Weights of a small transformer language model: normalized queries and keys, gated attention.
Each number is 500 + 40 x the weight over the matrix's rms, rounded and kept within 0 to 999. Layers, rows and columns count from 0. Numbers have three digits each.

# up: layer 2 MLP up, 960x160, rms 0.0791, rows 34-42, columns 0-159
# down: layer 2 MLP down (transposed), 960x160, rms 0.0841, rows 34-41, columns 0-159
up34:454491490498539521480511530511495537531492483522465474508473486464512508482506519445448472509476522528500477499475455483527527514506480509501545499489446554533505469507518508518526527492503476455468473454478453496547501512475500492515505488501530499463443467470535474488491496474544498520538490545484483444500467554498482547502541508468502500512503485536466519510480504507550540518492499470554476465535500465515484496494523467469488507514528512535512499527482522480529505447481461
down34:510533501493508498488502483504490508511494541462492496491497511484522518495513516488492522488506497507509507506505512517517498506507469506477513488490507491496493489500448490513510484502493521496479488512460502498533500498500501498529496493504507498534496506486498503502484528499509493488513489490496508503509493479505512485509493500529488492502492516511484496518492482492476501503485486515515525506485513529502492491496515536508502485514486483529508509498498487503505510506538494
up35:536469498551460483484491500512526480458506502553542535394532543482529502508456495541512497540572450537531530420448558511451468545502508481517476494570472479580571528535523466444564520546463441490533476479517468486511487497473487501574531477467502532464472557527454491525450570555444493533509513485497517422503395556506476457485515534471589587490495444548515443519538580596483461502524533486566467493519478449523473531467474512538512500454517473448461449512540561451509416449474480
down35:460470539546495489547520517489450455534497493460426462551489544523496596526535498541481537461485527478509492488522442516515528537509525446476581526536493468537446527504493564534486530463526533465526527507480487457462490485513481478580505478472496545497535487539504538532543521509478508540499554503531449523508508482565505489509503506484499478578522502485519484480468507443520496467461508476496491558444516431480555472492513482410557494428442496562493494456523471516529517516501499
up36:475537463442472553497609533467438532507497390583457431456446477502492609485485463451464485456463555513535465540466581493569551461526388571473557415498521425517451407445556497488555456500518400477492538489477504432427454548497521416547463511476469494440519557536557483506442438512584458494470558513477482505423512528516534467585511562484552604611481536469504510527524557501443473529534520526555528550476456469522513543456561446478530525496475471562555468529575503463488478440540487
down36:534517518472491515535551520497437524495505482522501454457491468542471494452511486575443450509458532482490533513530474493536561465594516450440459423522493440428456532452478530478557545423507514498409515499477548454459492526531531498514517496467466453435547468503517421593502452501516489534504517500417379529525536443528495480533511530518541533466483528473555521490454453432503497489440461419475489441484510468469545522538508543476566515515490486530494488457555496532504543491474482
up37:462453489496499459502468530518508569570503451501511477499432523385537521525512482520522483516435561579536469504501364454434507556466509477556455441493499484502494453441491481434494490467523374521530528494460427493536442498536411513553444454493497571557466474543524516470527396415583484435585524528501535425408432462537425481498481578559515571492575550496428522551489595573467551553537520510504504526517538453466406448530449449504490448512537438564491473616503509450580523545485511
down37:472477489563499485498498470514532536545472495588502521516543437533576511528517496561546508552520473486524506466490498549404530523497514550548455516496565479480520449492481469487492487516534548480505536495478521499475523496505497479508492502488504544551500496538490438527520544522475517483502505476499484534549496542495482446463485472542551495458572482476520522471529490510487417560532487482494454548480525576413504524521461479538421457483469444515450474513496517468471515462468544
up38:499517504449484517502459516471476515497510476547552479503539554488536505489505572528504560474461488495518476514520420521460426493487520526511560451477484472500555499468522488505554475533551493568502432496467406456503520481514532495513477444543465557527479514448393425537496504502497456542473492562501471495409386516533436495485476522511501549479477531581459493482477511583522494540452506519521516462488470488494414478436516447508446541561500519513561519603518488425493460500483506
down38:537491443521510468532435503468558472519501528476546520474521447497447444492497466531508535507474502442474576497524520493532557467479526489470511514480503503443508509479504504504476559499479534474478506532527524531478408530524492483543513504526540506463521512561488539525477530465480503507483550461480545522486515523434543440485506419487478486499509507520458463511465496477469522515462562492526464494523517421434536472505544543525481540449478506503516535473453472491486480483509488
up39:519481506501468472541483522578505511520587531510462442453431487474501546442454537476433545471450515526491497483497473523470518468441450603487591496501470471520486540519557492406494560501452487492482396507487505538518470580500419502473487525513550523514502481557478483481456551521530477517549577561475476527539554548501509501482548537484485519480507537488465431532442476555445447550451500439483458455521518447520514509504468468417549498463501493506601432497479531481518485492477512
down39:513469512505519526533486515537471449531484484507488475480500515504524571480506461525447517511525522495470503487556507547523466447484482473452533495482531484464547546488528478502492505432511515404469489516534514540511494539497527490531506529530428457495506474499500552520515537498483482504541436477511508540422494487481541487454507496501507490464484525540547485485471455458528476447507441543464522563445510550503499446490490477491517444487455549544550469488537459499476545498492533
up40:436460496456475500472547464540517521489469505470487485494462502477494473482535525527454548605491508498565526419542508483446492430464499565415473371504518477569508436488495495474520427485515482398458453525497432471486528508437436498467454511538497494542460501524518496406474462497517473479499514503447430477582550537525550473526487509537480516472532482518531434506569561485429513513515435507524535414490499493474438513472486448535495494578480451523525407523585479533528458437461532
down40:526520586499527469531458436511587549506539456514481571497498514447519503528469443511524509576478475505463515490529496481456501494597526503541471496496483429515525507463514490519544469528493507399511509527519460467491475500521561501479542526519539445500534501476511483521540505531525545419454408480492528508469507511461536486466516432469413502509488508484545531485481444488424511485487452510469467487540466521526508463544458521486553469490483514489464486496511539429528455446551466
up41:479518526504482527488491461451501508490509533491555482507527519499546515495504499492502576494525474506503504519543492513488463541514490501498568532455495450548574454493518532531471517503448492476406436498441462502498489452525501512515483446523526588480432525502417492489504535466493458515520443481598459480456449551543507486555503565543545520487472503584495504499447522540454588578504511490516427510466569485460485491521489497507469583536510501495506498596512483477585505451464482
down41:549502502449439474502436484507485500530564526461482536510495457464457487484495443524539494522542546474466553462483493565524538438518515509504515439484564470522522518508508510512517522502483545514537504539517519508482519517497498478527512504428544510458479504536507528574501469490521478519472525513489508487496524509539510423499486423529530485489530493482406461494446503509514489488465515497512528477483485412464570480573476494494537513477497493526449540496461459506517488465546507
up42:504515487470474500505514450474494490502548503527468445484536494487502524515520514535482548458528527511500507412505533507482443468467493519463545417495471510542534549511535500409423495490452524470465412402535496488475513516475445416459499515504562474497466563463481442424451481458515465538593567532459539537545424594530462514469502494552526498487537459463459479514460522527549529541468508461580489425535572405478450489510505507468496517552511505436513408540577449435520453518511480